Weights of a small transformer language model.
Size: 14 layers, width 160, 5 heads of 32, MLP 640 GELU, vocabulary 8192, 5.63M parameters.
Each number is 128 + 24 x the weight over its row's rms, rounded and kept within 0 to 255. Layers, rows and columns count from 0. The size above them is the row's rms in percent of the matrix's.

# layer 3 attention key, 160x160, rms 0.0855, rows 109-159, columns 96-127
size [ 94  97  94  98 100 100  93 106  95 106 104  97 111 109  92 103 108 104  92 100  76 143  80  82 152  91 135  97 100 103 105 100 106  97 104  95 102  98 106  97  94 106  96  90  96  97  96  92  93  96  93]
[[140 150 167 146 155 128  80 109 141  81 149  98 157 102 142 118 109 109 138 116 134 150 132 122 120 124 105 174 129 144 138 131]
 [137 117 144 100 105 121 128 172 102  86 176  79 124 159  97 106 142 117  89 122 152 101 138 132 108 123 128 125 136 127 144 139]
 [116 160 123 172 168 113 120 152 157 116 122 112 151  88 135 138 122 117 133 142 128 130 118 156 122 105 122 139 122 118 119 123]
 [139 113 142 146 118 110 102 125 145 183 128  87  98  70 133 138 132  93 146 169 101 149 134  98 115 133 104 111 138 142 157 138]
 [121 113  76  98 139 155 125 153 157 174 106 118 152  97  92 122 114 101 156 127  90 134 134 134  99 137 106 123 108 155 148 160]
 [122  85 127 129 116 109 129 133 139 120 158 156 129 154 136  88 117 126 132 143 148 126 159 153 124 115 159 116  79 169 142 113]
 [ 97 139 138 124 149 147 161 140 158  66 142  75 157 140 118  65 112 127  93 102 122 115  77 152 124 128 114 136 119 158 108 117]
 [124 142 104 140  86 132 110 155  99 105 129 142 149 113 114 139 149 126  99  84 137 129 138 145 142  83 129 114 136 113  98 137]
 [101  98 144 124 142 151 133 120 156 140 147 106 131 138 123 111 124  94 127 136 117 177 121 143 119 111 121 129 110 115 114  88]
 [152  82 133 108 131 120 112 109  95 161 148 116 124 127 144  70 119  76 138 143  81 108 114 116  76 141 140 148  80 134 137 122]
 [140 136 135 139 164 120 120 129 138  99 118 118 135 118 107  94  96 132 156 120  91  76 123 147 110 119 105  95 155 145  89 127]
 [154 142 130 150 139 104  59 117 144  90 141 119 185 159 130 129 110 115 110 123 136 127 146 114 180 109 121 133  98  86 118 136]
 [134 104 146  85  99 108 104 100 159 178 144 118 113 114 144 104 125  90 122 193  98 133 173 136 137 163 126 134 133 154  97 118]
 [ 99 147 129 195 129 155 133 128 137 134 118 132 138 127 112 149 118 148 111 136 158 149 138  97 118 179 123 155  92 131 115 170]
 [135 107 132 123 162 100 111 116 129 154 134 124  81 105 135  88 130 123 160 126 111 101 135 147 111  95 125 156 144  97 159 116]
 [117 162 116 140 144 171 156 155 126 104 135 114 118 111 104 152 120 152 110  99 133 137  94 131 106 119 107 118 137  94 107 172]
 [118 128 132 177 114 107 140 133  97 138 128 143  80  96 109 173 118 130 121 125 143 110 106 124 108 129 117 127 157 119 130 149]
 [121 176 109 110 164 122 158 140 124  59 134 114 116 125 100 113 116 180 157 118 169 112 116 102 121 141 120 151 127 135 131 163]
 [116 113  91  76 130  95 123 144 111 153  88 121 114 133 133 117 151 120 135 143  85 138 128 124 133 153 101 183 151 163 143  75]
 [130 107 138  98 121 105 110 119 131 189 125 100 153 120 155 175 129  93 153 134 146 135 149 153 129 146 137 130 106 104 132  91]
 [153  90 140 125 143 113 139 138 143  96 125 155 113 144 119 126 117 167  99  99 142 116 106 127 126  99 105 144  85 112 124 168]
 [147 125 150  96 109 127 150  90 155 162 100  73 106 177  96 169 121  60 145 128 169 101 144 140 127 134 136 149  93 125 146 107]
 [156 132 162 113 144 113 118 100 144 113  92 117 147 106 131 129 115 109 140 108 139 145 123 114 118 153 105 201  91 152 131 129]
 [116 138 114 167 141 138 129 133 109 111 104 144  97 126  82 133 117 157 133 122 216 136 120 133 150 150 103 132 166 126 229 152]
 [115 129 127 112 113 121 114 137 100 165 170 173 160  99 170 103 128 109 128 136  54 113 140 139 102 100 109 104 122 147  67 129]
 [139 127 124  68  91  69  96 111 150 183 136 131 130 123 140 143 133  80 125 144 117 105 140 134 157 116 133 127 129  88  96 118]
 [128 142 115 172 162 138 108 132  94 139 115 146 120 127 101 133 148 129 129 159 212 130 131 152 133  73 136 142 148 133 178 132]
 [ 98 147 133 186 150 119 132 127 164  99 107 106 133 104 128 168 126 150 134 114 107  88 134 145 109 112 103 180 104 112 139 114]
 [154 107 185 135 142  83 114 145 155 160  87 122 112 130 147 118 139 126 149 124 122 109 168 129 111  97 114 154 126 104 105 109]
 [129 135 136  90 118  93  93 120 127 137 151 119 157 103 179 116 152 106 149 126 127  86 162 113 105 111 126 109 134  95 104 107]
 [147 139 106 156 147 109 145 130 123  92 119 109 128 153 101 137 148 149 117 106 138 136 145 132 123 136  77 146 153 142 130 120]
 [142 111 152  93 120 116 100 126 129 153 142  91 126 123 145 136 152  89 136 160 121  92 179 143  87 152 130 125  82 144 107 109]
 [132  82 145 157 120 139 130  86 143 158 110 126 143 139 115 124 148 106 150 133 170 114 159 158 118 110 112 148 124 102 123 148]
 [110 140 102 117 105 100 150 126 149 180 115 140 106 141 123 102 142 128 139 144 136 109 121 137 122 140 126 114  99 112 131 167]
 [137 139 114  68 124  87  90 132  73 117 107 129 179  83 158 138 147 157 105 144 130 122 161 141 134  83 106 113 171 117 119 144]
 [137  99 174 133 106 113 131 155 114 127 147 141 153 132 151 137 184 113 117 163 101  88 124  99 141  98 159 127 143 106 133 102]
 [116  86 133 139 114 143 113 101 138 103 177 107 113 140 161 153 121 140  75 106 135 149 115 135  98 105 104 167 141 124 129 141]
 [138 108 138 135 129 211 121 144 131  80 111 120 126 107 157 123  88 132 101 132 113 161 134 125 120 136 104 133 168 141 139 159]
 [164 117 135 135 164 171 111  98 133 113 144 106 122 113 128 104  83 110 141 154 129 134 164  95 111 157 103 156 111 153  98 147]
 [134 117 138 122 161 155 104 142 126  93 141 118 154 130 144 112 143 164  92 131 121 144 131 118 139 180 104 125 122 147 144  95]
 [138 131 133 155 166 139 137 196 100 139  70 116 118 128 109 100  99 122 124 133 125 113 137 108 116 162 111 137 145 155 116 121]
 [107 128 144 141 109 155 133 131 129 144 167 165 120 173 127 154 147 124 147  65 107 119 112 157 133  81 138 103 158 144 113 112]
 [ 88 143 125 164 103 170 169 128 118 139 147 133 171 156 123 160 131 165 113  95 161 168  97 119 118  93 136 103 121 111 126 145]
 [127 122 135  70 102  88 112 112 125 171 133 155 142 130 155 114 114 132 100 140 142 100 110 111 134  86 119 116 130 102 128 130]
 [159 131  89 116 134  86 108  86 156 135 134 125 111 145 125 110 129 120 115 124 123 107 155 125 121 128 132 153 143 123 137  96]
 [ 86 135 144 152 121 117 120 139 108  92 112 145 136 104 149 125 158 169 139  93 118 131 105 126 136  99 170  82 175 111 106 105]
 [117 143 155 149 132 165 100 156 158 103 117 123 141  94 157 161 142 146 110 124 105 113 127 128 162 123 161 127 113 103 131 172]
 [138 170 109 124 181 128 131 114 110 122 137 109 144 149  97 121  96 153 129 108 140 168 164 132 133 127 127  94 110 191 139 168]
 [140  72 132 145 108 131 134 113 124 181 115 144  98 135 106 110 127 100 118 199 103 117 164 116 130 147 112 157 124 130 146 159]
 [140 103 100 140 120 105 162 137 122 156 182 133 115 146 146 145 116 130 126 169 136 133 169 140 125 115  93 147 143 150 142 127]
 [163  91 151 122 111 146 152 170 109 163 125 151 136 134 108 117 114 125 113  89 105 176 140 144 157 135  90 148 130 164 137 132]]
# layer 3 attention query, 160x160, rms 0.0939, rows 110-159, columns 96-127
size [ 88  86  96  95  96  92 103  93 100 103  91 108 103  90  99 104 101  93  79  91 117 119 199  90 104  97  96 101  97 103 100 100  98  99  95 103  97 102  88  98 102  97  93  97  97  97  89  89  94  94]
[[127 108 103 177 136 139  79 110 147 135 114 165 140 125 106 122 135 101 130 113 121 112 153  94 117 153  61 113 145 111 132 107]
 [213  69 120  87 123 157 150 132 123 127 117 158 124 145  88 100 126 127 134 144 136 135 129 116 158 102 133 171 122 180 112 158]
 [165 161 158  98 136 122 129 115 118 160 112 164 158 162 159 135 113  88 128 136 133 116 117 130 121  81  71 172 112 138 111 165]
 [135 142 148 120 169 141 138 101 110  91 113 150 134 124 105 120 111 124 140 120 120 130 159 113 118 114 106 132 140 143 111 107]
 [145 170  90 152 117 126 144 142 133 155 143 149 133 138 147 136 124  88 138 124 116 165 156 157 116 170 152 143 133 180 132 123]
 [115 128 132 144 148 142 125 177 113 143 122 122 121 116 120 139 132 161 160  83 113  86 155  65 155 157 147 113 158 118 127 120]
 [127 147 148 120 134 139 146 108 137 166 128 153 105 139 114 111 122 149 135  88 141 132 149 128  98 129  96 155 130 136 138 149]
 [144 133  99  96 122 136 100 167 134 166 136 112 120  75 193 153 194 121 123 162 129 119 108 125 121 105 179 142 120 144 128 106]
 [143 165 107 116  98 118 106 144 138 138 118 142 138 106 146 133 137 101 107 134 114 114 158 122 177 126  93 138 138 166 113 121]
 [154 153  81 136 122 110 140 141 135 120  92  95 108 133 132 163 154 132 116 115 124  96 126  90 133 138 146 130 108 102 120 112]
 [124  79 116 145 120 155 129 170 133 183 120 144 114 114  94 166 141 156 124 145 116 113 130 154 119  76 126 135 145 176 146 122]
 [166 142 137 100 151 142 143 140 138 155 112 105 130 120 123 115  77  95 123 114 106 135 158  98 139  93  80 153 129 182 129 132]
 [117  93 146 174 133 140 118 156 126 131 139 190 113 122 123 118 143 152 105 103 120 103 124 108 117 140 178  79 123 133 143 145]
 [116 137  96 119 105 129 106 140 109 135 111 125 156 141 126 147 172 129 141  80 123 170 139 166 136  97 148 141 125 220 106  90]
 [104 130 127 120 121 119 144  98 130  80 114 119 108 153  93 122 174 169  84 115 149  97 125 128 114 117 164 120 123  51 125 103]
 [111 105 123  66 101 121 132 103 131 134 161 136 149 152 178 107 145 109  68 102 134 135  91 102 104 148 133 107 111  87 135 116]
 [136 122 130 145 135 134 123 136 129  97 108 144 141 124 153 114 127 133 150 113 123 110 101 157 134 156 112 153 142  98 138 102]
 [133 124 125 119 133 162 116 119 122 103 142 145 122 101 138 137 136 126 121 107 129 140 134  81 131 102 158 111 139 168 113 104]
 [123 154 108 118 120 142 160 129 115 132 160 102 117 109  99 108 117 132 117 107 117 112  96 173 115 155  84  95 148 156 131 149]
 [129 101 115 143 118 132 128 144 113  85 139 132 143 112 114 124  92 152 109 187 116 127  83  60 164  95 149  97 142 127 133 108]
 [104 169 137  94 116 107 126 144 148 158  97 127 102  95 129 154 151 155 129 149 136  81 150 107 127 137 131 169 130 125 128 129]
 [119 160 142 117 123 113 120 137 128 137 103 131 137 140 127 150 147 134 106 115 143  93 145 184 115 135 124 167  92  85 120 164]
 [131 145 144  94 139 123 117 110 146 178 108 111 100 106 149 104 123 150 130 122 142 135 151 130 134 121  61 152 124 133 146 139]
 [111 163 138 152 103 127 157 150 124 107 116 119 154 141 128 137 147 139  71 145 129  92 137 128 121 128 186 110 118 139 112  88]
 [128 141 148  73  97 161 121 124 153 153 158 109 162 116 144 113 120  67 109 118  84 136 100 109 127 137 105 136 125 204  90 143]
 [123 120 129 174 139 104 147 127 111 127 122 115 130 146 108 132 118 131 128 106 130 137  76 120 115  93 141 138 149 105 138 150]
 [110  97 133 180 140 118 129 117 123 161 107 127 109 125 102 146 149 150 116  98 123 115 136 149 102 164 153 108 156 145 134 136]
 [140 149 105 153 122 100 122  85 146 141 129 115 134 137 149 146 134  66 131 105 122  84 124 126 153 117 112 201 110  89 129 140]
 [154 130 153 100 122 140 143 146 134 161 129 116 122 127 123 107  99 112  87 138 130 110 160 136 144 109 104 148 111 143 104 104]
 [158 133 131 153 158 115 108 129 111  58  88 104 152 162 141 128 145 123 149 127 131 121 149 116 128 141 132 136 101  97 125 117]
 [156 121 141 165 115 117 109 121 138 145 122 155 169 121 139 131 122  90  99 169 121 110 116 126 129 112 105 166 117 119 128 108]
 [146 133 116 152 150  84  99 103 147 122 121  93 123 131 155 162 152 101 164 111 108  71 174 137 112 132 111 132 117 104 133 138]
 [148 158 159 139 139 161 146 132 121 139 136 129 136 153 102 129  93 113 124  85 125 115 100 166 114 115 110  81 177  93 143 149]
 [130 141 167 112 133 164 157 167 127 142 129 103 145 115 129 114 144  63  81  99 142 108 170 111 146 115 101 145  98 151 104 119]
 [151 111 118 105 114 134 151 101 136 122 145 148 112 159 121 100 128 110 126 134 130 110 137 115 122  94 174 117  73 110 130 152]
 [105 105 127 149 130 140 111 149 135 120 118 137 150 124 136 117 198 120 116 143 124 106  99 112 155 134 118 118 140 140 129 120]
 [117 136 121 171 146 103 111 146 120 142 136 123 121 184 138 184 141 153 134 101 134 104 134 149 127 108 142 146 120 101 129 150]
 [121 134 160 164 159 122 101 106 117  95 131 163 143 103 124 125 150 145 128 144 119 133 142 112 122 171 118 145 167 165 105  91]
 [133 101 125  76 109 144 140 172  99 142 144 162 119 164 107 103 102 130 112 170 144 157 113 107  95 133 124 132 108 116 119 133]
 [ 62 102 135 149 111 128 126 130 137 132 102 165  97 128 123 100 120 153 121 129 137 120 144  98 115 143 103 143 138 137 116 114]
 [ 84  90 161 111 124 109 120 135 142 107 143  98 120  94 146 101 164 137 132 175 130 134 128 123 129 117  84 127 113 123 127 124]
 [144 143 157 126 130 122 113 153 126 114 129 109 108 157  93 191 153 165 108 127 134 116 134 114 152 150 147 102 112 111 133  91]
 [143 131 172 123 146 152 144 159 128 138 154 155 125 145  95 105 138  87  94 146 129  77  90 127 128  60 128 131 130 132 128 142]
 [113 112 164 109 118 138 107 148 141  87 106 103 128 126 152  87 171 144 153 150 121  95 133 136 124 165  88 157 125 150 127 122]
 [146  94 126 115 120 140 175 150 135 151 119 119  82 146 102 148 126 156 142 104 138 123 131 149 111 112 150 150  94 107 143 125]
 [116 128 157 116 111 128 142  99 136 149 117 151 127 137 114 107 175 144  66 160 140 100  96  89 120 116 133 171  90 143 133 124]
 [141 133 152 129 144 111 103 148  99 119 121  99 127 120 138 126 140 151 109 152 128 123 107 114 152 166 136 132 132 165 119  95]
 [123 161 147 173 123 155 110 120 104 144 117 164 167 134 150 169 124 114 153 134 114 114 152 122 101 170 108 130 190 172 123 137]
 [147 150 115 182 169 112  94 127 123 106 120 125 174 130 152 150  97 130 131 117 114 117 132 135 139 180 148 115 158 194 117 132]
 [108 128 107 104  90 116 133  87 114 125 170 117 132 105 160 110 134  96 161 135 123 141 132 108 128 158 140 120 152 128 115 113]]
# layer 3 attention value, 160x160, rms 0.0652, rows 96-145, columns 96-127
size [111 112 107 119 111 107 111 128 110 113 122 108  96 107 103 102 111 108 108 105 105 125 121 120 106 117 111 107 100 110 101  97 103  96 101  90  98  93  97  92  91 108 102 105  85  95  90  98  97 103]
[[159  85 153 112 130 141 106 111 120 120 125 110 149 165 129 101 180 112 116 136 130 136 127 110 120 120 112 104  98 120 138  84]
 [145 146  95 111 103 126 126 166 141  79 106 157 153  92 163 125 123 108 128 129 123 135 120 124 153 123 121 104 133 141 133 137]
 [109 117 158 183 135 143 140 105 133 111 147  88 179 144 100 146 161 107  88  77 124 128 120 163 145 119 124 143 115 123 132 126]
 [110 140 149 162 148 130 141 151 121 158 133 138 131 115 141 125 102 119 133  95 119 115 100  94 109 162 110 155 158 129 126 107]
 [171 109 113 143 121 123  95 159 137 108  86 104 142 104 129 157 152 170 119  99 119 122 152 171 136 114  74  97 134 126 135 153]
 [ 85 110 163 122 141 129 129  91 113 113 176  99  93 149  71 148 175  79 143 153 133  82 125 159 114 118 107 150 111 125 119 119]
 [157 156 132 151 137 132 112  96 124 132  98 114 135 133 109 107 148  88 123 140 126 117 122 157 107 137 129 159 104 103 119 124]
 [ 56 151 119  94 126 129 120 108 128 100 128 141 158  99 135 132 159  86 114 155 120 169 100 159 110  93 124  69 132 123 131 130]
 [188 126 140 154 143 116 116 166 129 157  62 125 138 117  77 101 111 129 130 106 130  69 133 155 134 147  93 108 119 104 118 108]
 [145 114 123  86 123 143 130 169 120 114 117 137 176  91  89 131 185 137  92 177 119 156 114  83 120 137 140 143 106 149 130 112]
 [139  97 126  82 144 140 134 144 137 132 147 104 156  99 119 133 122 139  83 149 125 141 120 126 132 151 141 126 113 129 129 102]
 [133 131 111 108 136 119 112 125 126 124 141  88 146 106  92 135 103 165 122 125 129 105 136 130 136 114 164  74  87 121 110 124]
 [186 150 137 136 130 116 101 143 131  79  99  93 150 124 142 161 109 159 103 104 131 129 127 156 134 128 170 122 130 127 130 110]
 [ 74 114 143 128 129 114 143  81 130 135 191 134 101 181 100  59 168 121 107 104 139  96 123 128 109  77 130  83 173 150 126 103]
 [ 83 121 127 117 134 133 126 144 115 143 190 136  90 180  86 124 161 114 143  70 136  97 159 160 113 104 173  99 142 137 115 131]
 [ 90 136 137 129 118 102 144 147 146 165 144 152  94 157 111  95 112 131 176 120 131 152 132 142 115 102 176 140 140 141 130 169]
 [ 94 116 137 141 155 130 144 113 112 124  86  91 129 171  69 156 151 114 126 115 129 111 105 121 111 139 111 123 117 122 131 111]
 [153 131 140 191 136 112  96 117 133  84  99 138 108 184 144 139 111 150  95 147 130 123 116 174 134  78  88 109 118 115 126 100]
 [130 113 129 135 125 117 124 121 125 125  57 122  71 128  91 128 120 126 111 109 124 130 131 129 108 113 105 200 137 123 127 136]
 [163 148 149 186 121 124 111 110 127  77 155 122 107 121 153 134 124 135 124 138 131 136 146 133 129 122 182 104 119  92 125 133]
 [ 88 151 144 129 132 128 138 124 136 125 116 140 167 137 135 165 168 132 116  67 131 169 129 149 129 129 140 154 129 125 140 140]
 [115 132  82 132 120 127 127 142 142 111 148  89 159 111 130 166 153 102 125 191 132 172 128 112 135 159 107 128 120 132 130 106]
 [ 32 118 114 107 122 125 152 127 131 103 170 161 164 180 147 136 104 138 145 140 130 170 124 118 127 136 124 107 138 128 122 122]
 [120  74 124 171 133 134 113 150 130  96 144 102 162  92 104 153 166 150 125 149 119 122 117 132 124 167  93 104 115 130 130 119]
 [154  71 124 173 136 128 147 179 117 117  99 146 114 116 138 183 113 147  91 125 130 122 113 130 126 136 139 139 111 111 126 114]
 [139 123 123 114 122 127 129 130 127 133 148 160  81 117  94 136 141 150 147 197 127 141 111 115 113 153  98 147 112 116 129 137]
 [121 143 131 112 140 142 144 119 142 144 148 125 157 139 147 111 110 133 165 114 132 121 112  72 129 140  95 142 154 124 137 124]
 [111 137 123 145 145 137 116  89 118 138 107 110 185 130 128 123 117 149 150 152 132 119 136 176 121 111 177 141 140 100 133 178]
 [114 141 163 122 124 124 116 104 128 136 131 129 178 133 124 110 172 167 131 167 132 163 140 178 143 149  83 116 120 144 122 119]
 [124 105 123 103 146 116 117 154 120  92 125  99 172 164 153  93 100 148 142 163 139 153 150 139 123 145 111 116 130 147 119 115]
 [134 148 124 150 142 141 104 137 136  63 112 149 167 140 125 126 155 123 139 134 122 137 122 125 130 138 103 119 127 130 128 109]
 [112 119 124  76 133 112 119 106 120 103 183 150 192 169 105 113 128 170 146 140 118  99 145 155 111 127  97 135 129 133 125 162]
 [166 118  96 111 135  99 138 129 133 145 122 128  95 148 114 131 163 134 190 141 121  95 156 128 119 137 123 132 132 132 126  84]
 [127 169 119 147 124  96 152 142 131  99 103 128  83  85 132 101  96  87 122 142 136 110  75 149 131 104 129 101 120 105 136 138]
 [110  90 126 135 127 104 151 126 125 155 136 110 141 157 128 169 101 112 104 119 139 205 119 113 135 169 133 114 122 139 115  95]
 [109 140 107 118 154 147 126 142 132 120  89 137 169 118 123 108  88  97 131 115 136 130 140 157 132 160 161  98 142 135 121 152]
 [119 118 148 115 142 156 116 124 122  99 150 174 134 132 125 120 109 143 148  87 123 129 123 112 105 120 124 109 124 126 124 101]
 [145 149 151 107 134 133 117 127 120 130 134 129 127 116 114  86 134 109 149  88 123 126 169 128 126 117 123 131 115 157 130 125]
 [143 127 145 124 142 121 116 146 119  99 130 126 111 124 157  76 146  88 148 153 130 113 165 189 133 127 107 127 124 146 130  99]
 [126 149 129 119 151 140 138  62 125 112 168  99 171  98 128  79  55 109 114 168 123 143 119 145 128 104 129 162 137 140 132 125]
 [ 97 128 136 137 133 143 128 157 124 126 125 108 101 122 132 142 174  91 137 111 115 149 136 112 133 130 166 108 131 122 139  95]
 [111 145 124 142 143 112 132 177 127 168  98 134 133 108 160 148 153 139 141 162 139  83 156 169 134 137 157 111 116  85 125  81]
 [ 74 145 166 156 136 125 148 160 127 124 124  79 168  93 155 141 123 152 127 161 125 162 124 108 124 160 102 135 104 124 129 143]
 [107 173 128 139 135 102 132 138 125 102 135 112 139 101 128 115 119  85  95 178 125 145 120  90 120 173 111 107 112 121 126  96]
 [115 115 144 166 129 139 137 122 131 122 133  89 185 103 132 115 104 117 137 150 125  95 125 104 133 125 140 132 117 146 122 141]
 [131  89 155 158 125 145 132 144 114 116 168 112  74 138 148 128 145 134 142 153 128 122 116  97 135 143 149  96 129 120 134 113]
 [137 157 106 131 131 123 119 129 141 108 131 143 113 106  94 120 105 135 169 114 127 117 111 125 110 164  58 115 152 139 129 152]
 [148 130 131 153 123 138 115 104 133 123 135  94 135 173 134  98 166 158  75 132 125 152 121  49 129 137 166 132 132 139 132 108]
 [152 119 167 118 128 118 137 103 143 118 127 110 103  90 111 115 125 138 150 180 117 128 120  71 145 125  66 167 146  98 141 113]
 [139  84 145 141 135 150 163 135 139 128 136 141 127 121 124 148  75 161 161  92 122 101 138 120 126 153 120  91 111 153 130 184]]
# layer 3 attention output (transposed), 160x160, rms 0.0681, rows 96-144, columns 96-127
size [124 123 110 122 121 108 125 133 114 128 128 120  98 116 105 110 125 114 113 109 108 131 128 133 113 122 123 122  99 119 104  98  99 100 110  95  95  85  89  93  93 109  98 100  86  83  83  98 100]
[[118 116 130 129 151 128 120 103 104 119 155 165 134 102 106 116 112  89 113 133 153 156  89 102  94 142 122 152 135  95 167  86]
 [108  87  98  87 112 131  81  87 140  94 117 158 157 124 145 151 177 110  86 117 136 120  87 135 119 112 159 165  92 144 180 156]
 [141 118 125 132 122 146 163 132 143 151 118 119 131  99 125 108 121 115 125 123 125  96  95 112  80 171  95 127 122 142 118 117]
 [152 104 140 164 133 145 141 135 119 147 111 104 112 129 164 155 149 138 128 149 117  85 110 125 118 138 110 133 155 154 131 149]
 [117 112  97 103 116  68  90 111 180 114 114 104 158 150 144  79  97 128 147 118 153  96 141 130 202 153  91 111 127 109  99 135]
 [131 125 134 171 114 131 148 153  92 148 147 137 123  95 151 127 129 126 157 110 138  99  97 114 127 123 131 104 143  90 131 123]
 [154  98 148 171 121 112 114 107 116 157 131 163 130 105 117  84 116 115 151 113 119 164 124 138  73 113 155 140 120  77 157 123]
 [124  83  99  92 160 132 134  91 136 128 113 158 145  99 158 133 150 102 130 122  97 176 106 165 102 135 145 115 143 131  78 121]
 [120  93 158 164 121 107 104 149 149 142  91 144 130  89 155  76 136  97 131 150 136 104 139 138 129 112  92 134 151 114 145 107]
 [107  97 141 148 149 134 110 119  91 114 120 158 112 116 106 133 165 156 112 124  93 206 125 121 129 123 152 118 139 131 150 137]
 [130 145 106 136 140 148 127 147 141 157 167 144 149 158 130  85  96 151 126 113 148 131 116 104 121 123 117 109 125 126  97 121]
 [125  77  91 149 161 111 122 113 154 151 157 143 119 107 122  74 100 152 154 113  56 176 138 117 113 128 151  93 126 121 138 137]
 [122 162 124 120 124 109 100 122 164 148 127  89 106 108 156  96 109 144 159 125 118  61 149 104 121  95 155 138  62 138 161 152]
 [133 129 108 112 182 140 139 131  66 129 153 151 110  93 158 141 141 101 131 175 175  95 129 150  91 133 109 133 153 165 140  94]
 [113 153  90 152 153 146 184 178 146 138 128 128 102  90 111 132 101 129 127  98 134 138 152 121  79 150 134 135  87 158 154 157]
 [167 117 125 120 137 109 159 156 143 162 157 123 117  97 137 142 137 139 109 117 114 140 149 156 115 101 171 115 119 136  97 117]
 [119 117 148 166 156 164 139 110 107 140 119 116 107 119 112 142 145 100 155 142  96 114 127 127  68 111 105 174 164 112 124 134]
 [128 109 140 100 129 126  84 141 151 135 144 157 124 128 131 116 128 120 118 151 161 158  88 112 119 121  97 137 127  91 116 112]
 [114  93 130 181  96  70 121 128 151 124 145 131 115 143  98 122 141 140 153 174 102 140 126 147  80 162 128 135 113  57 135 118]
 [153 190  98 192 124  96 143 109 102 118 150 146 103 129 129 142 118 122 126 108 116  84 134  90 115 148 147 106  70 117 130 119]
 [141 135  98  71 155 121 164 113 154 126 138 130 130 146 127 122 119 120 154 135 127 133 174 137 110 131 129 141 142 122 136 111]
 [175 144  93 112  94 111 150 154 174 123 139  90 139 140 113 122 135 127 112 126 108 145 131 134 128 156 145 158  84 165  67  92]
 [116 151  90  92 150 195 153 150  98 133 137 151 169 149 119 160 143 156 115 140 143 149 118 116 143 109 114 115 131 189  93 143]
 [157  98 120 158 121 141 109 119 164 118 145 109 116  94 136  86 156 131 189 138  85 122 103 116  96 163 132 165 135 135 137 106]
 [185 130 133 157 193 127 129 168  95 144 119 145 136 127 132 152 150 126 145  94 153 106 115  98 139  97 138 122 125 116 119 173]
 [136 117 133 118 120 149 154 159 145 124 117 127 104 119 119 126 160 130 147 161 121 147 114  98  83 140 115  95 105  99 180 130]
 [103 124 140  81 140 151 147  96 104 112 120 104 136 143 148 166 139 113 124 152 176 111 104 145 126 137  91 137 158 135 128 150]
 [157 173 151 133 112 135 133 124 105 127 116 132 143 121 142 118 101 108 139 107 140 121 112 126 138 108 147 161 105 134 113 118]
 [112 165 145 152 105 148 154 141 133  85 132  84 115 134 180 110 123 130 126  98 103  98 129 143 136 104 118 147 139 119 152  96]
 [138 134 140 139 124 130 128 174 111 156 134 127 151 157 155  83 115 145 132 149 152 128 119 114 166 131 144 125 134 173 123  98]
 [ 95 150 130  90 126 160  92  98 102  67 120 123 128 120 148 116 120 101 114 147 147  99 136 113 137 138 106 182  96 143 170  99]
 [122 140 142 120 150 152 162 149 106 144 131 123 148 116 103  92 141 167 142 128 149 175 122 152 115 114 116 136 142 158 126  78]
 [ 86 113 112 108 117  98 146 127 134 176 185 121 153 146 142 127 101 137 150 129 114 146 139 109 124 121 167  95  87  89  99 126]
 [106 122 126 101 125 126  99 142 104 127  80 111 146 137 127 118 115 134  93 137 166 104 111 177 161 135  97 119 120 131 132 137]
 [133 119 130  58 114 134 184 114 146 148 116 130 133 107 116 136 130 109  81  91 129 118 145 146 112 136 104 129  96 155  93 125]
 [104 161 153 130 115 126  71 103  68 156 183 119 114 157 118 127 124 152 153 124 140 158  78  91 139 103 131 146 168 146 131 118]
 [131 130 145 100  95 152 159 137 143 124 142 145 135 158 128  94 141  81 161 131 143 112 140 115 108 101 161 170 144 128 138 119]
 [129 176 126 108 162 172 135 117 129 121 142 113 150 168 135  99 149 149 165 132 101 177 119 140 119 167 122 129 165 142 159 135]
 [138 110 121 136  95 131 102 146 148 116 128 126 136 115 145 161 126 152 132 179  89 105 128 141 131 100 110 120 185 128 103 126]
 [117 104 133 130 141 138 153 122 146 116 143 124 105  71 112 100 113 114 161 108 138 156 125 144 121  96 124  94 160 137 145 125]
 [136 152  91 110 146 156 132 127 124  97 105 123 114 166 134 152 147 161 134 124 117 122 157 124 133 167 127 130 166 172  66 168]
 [116 151  95 148 150 151  94 171 109 103 132 114 154 150 167 152 142 108 144 121 124 108 139 108 138 114 122 138  82 141 153 124]
 [161 127 122 109 150 182 121 155 150 122 118 133 134  88 136 107 117 115 128 154  96 114 160 144  74 113 128 137 162 169 154 112]
 [123  98 162  80 132 113 140 152 185 139 130 134 113 103 135 122 134 159 108 123 127 135 120 166 109  79 121 147 145 113  99 129]
 [113 127 135  80 143 117 114 127 104 165 183 141 111 163 102 138 119 120 140 197 141 122 146 126 132 125 151 121  98  90 150  99]
 [123 121 121 150 155 149 151 162 134 163 110 125 123 150 121 114 107 132 106 134 118 135 142 114 100 189 104 123 174 155  93 123]
 [129 118 148 137  86 120 148 128 101 103 106 145 158  91 134 136 141 124  83 150 118 164 156 129 112 142 161 159 150 151 167 106]
 [162 102 139 154 132 119 131  89 134 148 117 151 142 106 100  81 134 121 143 132 105 183 132 102 110  99 100 145 151 125 100  76]
 [ 97 152 138 140 171 106 104 171 182 133 127 137  96 136 139 105 143 141 141 171  91  94  93 144 138 168 171 149 140  97  84 127]]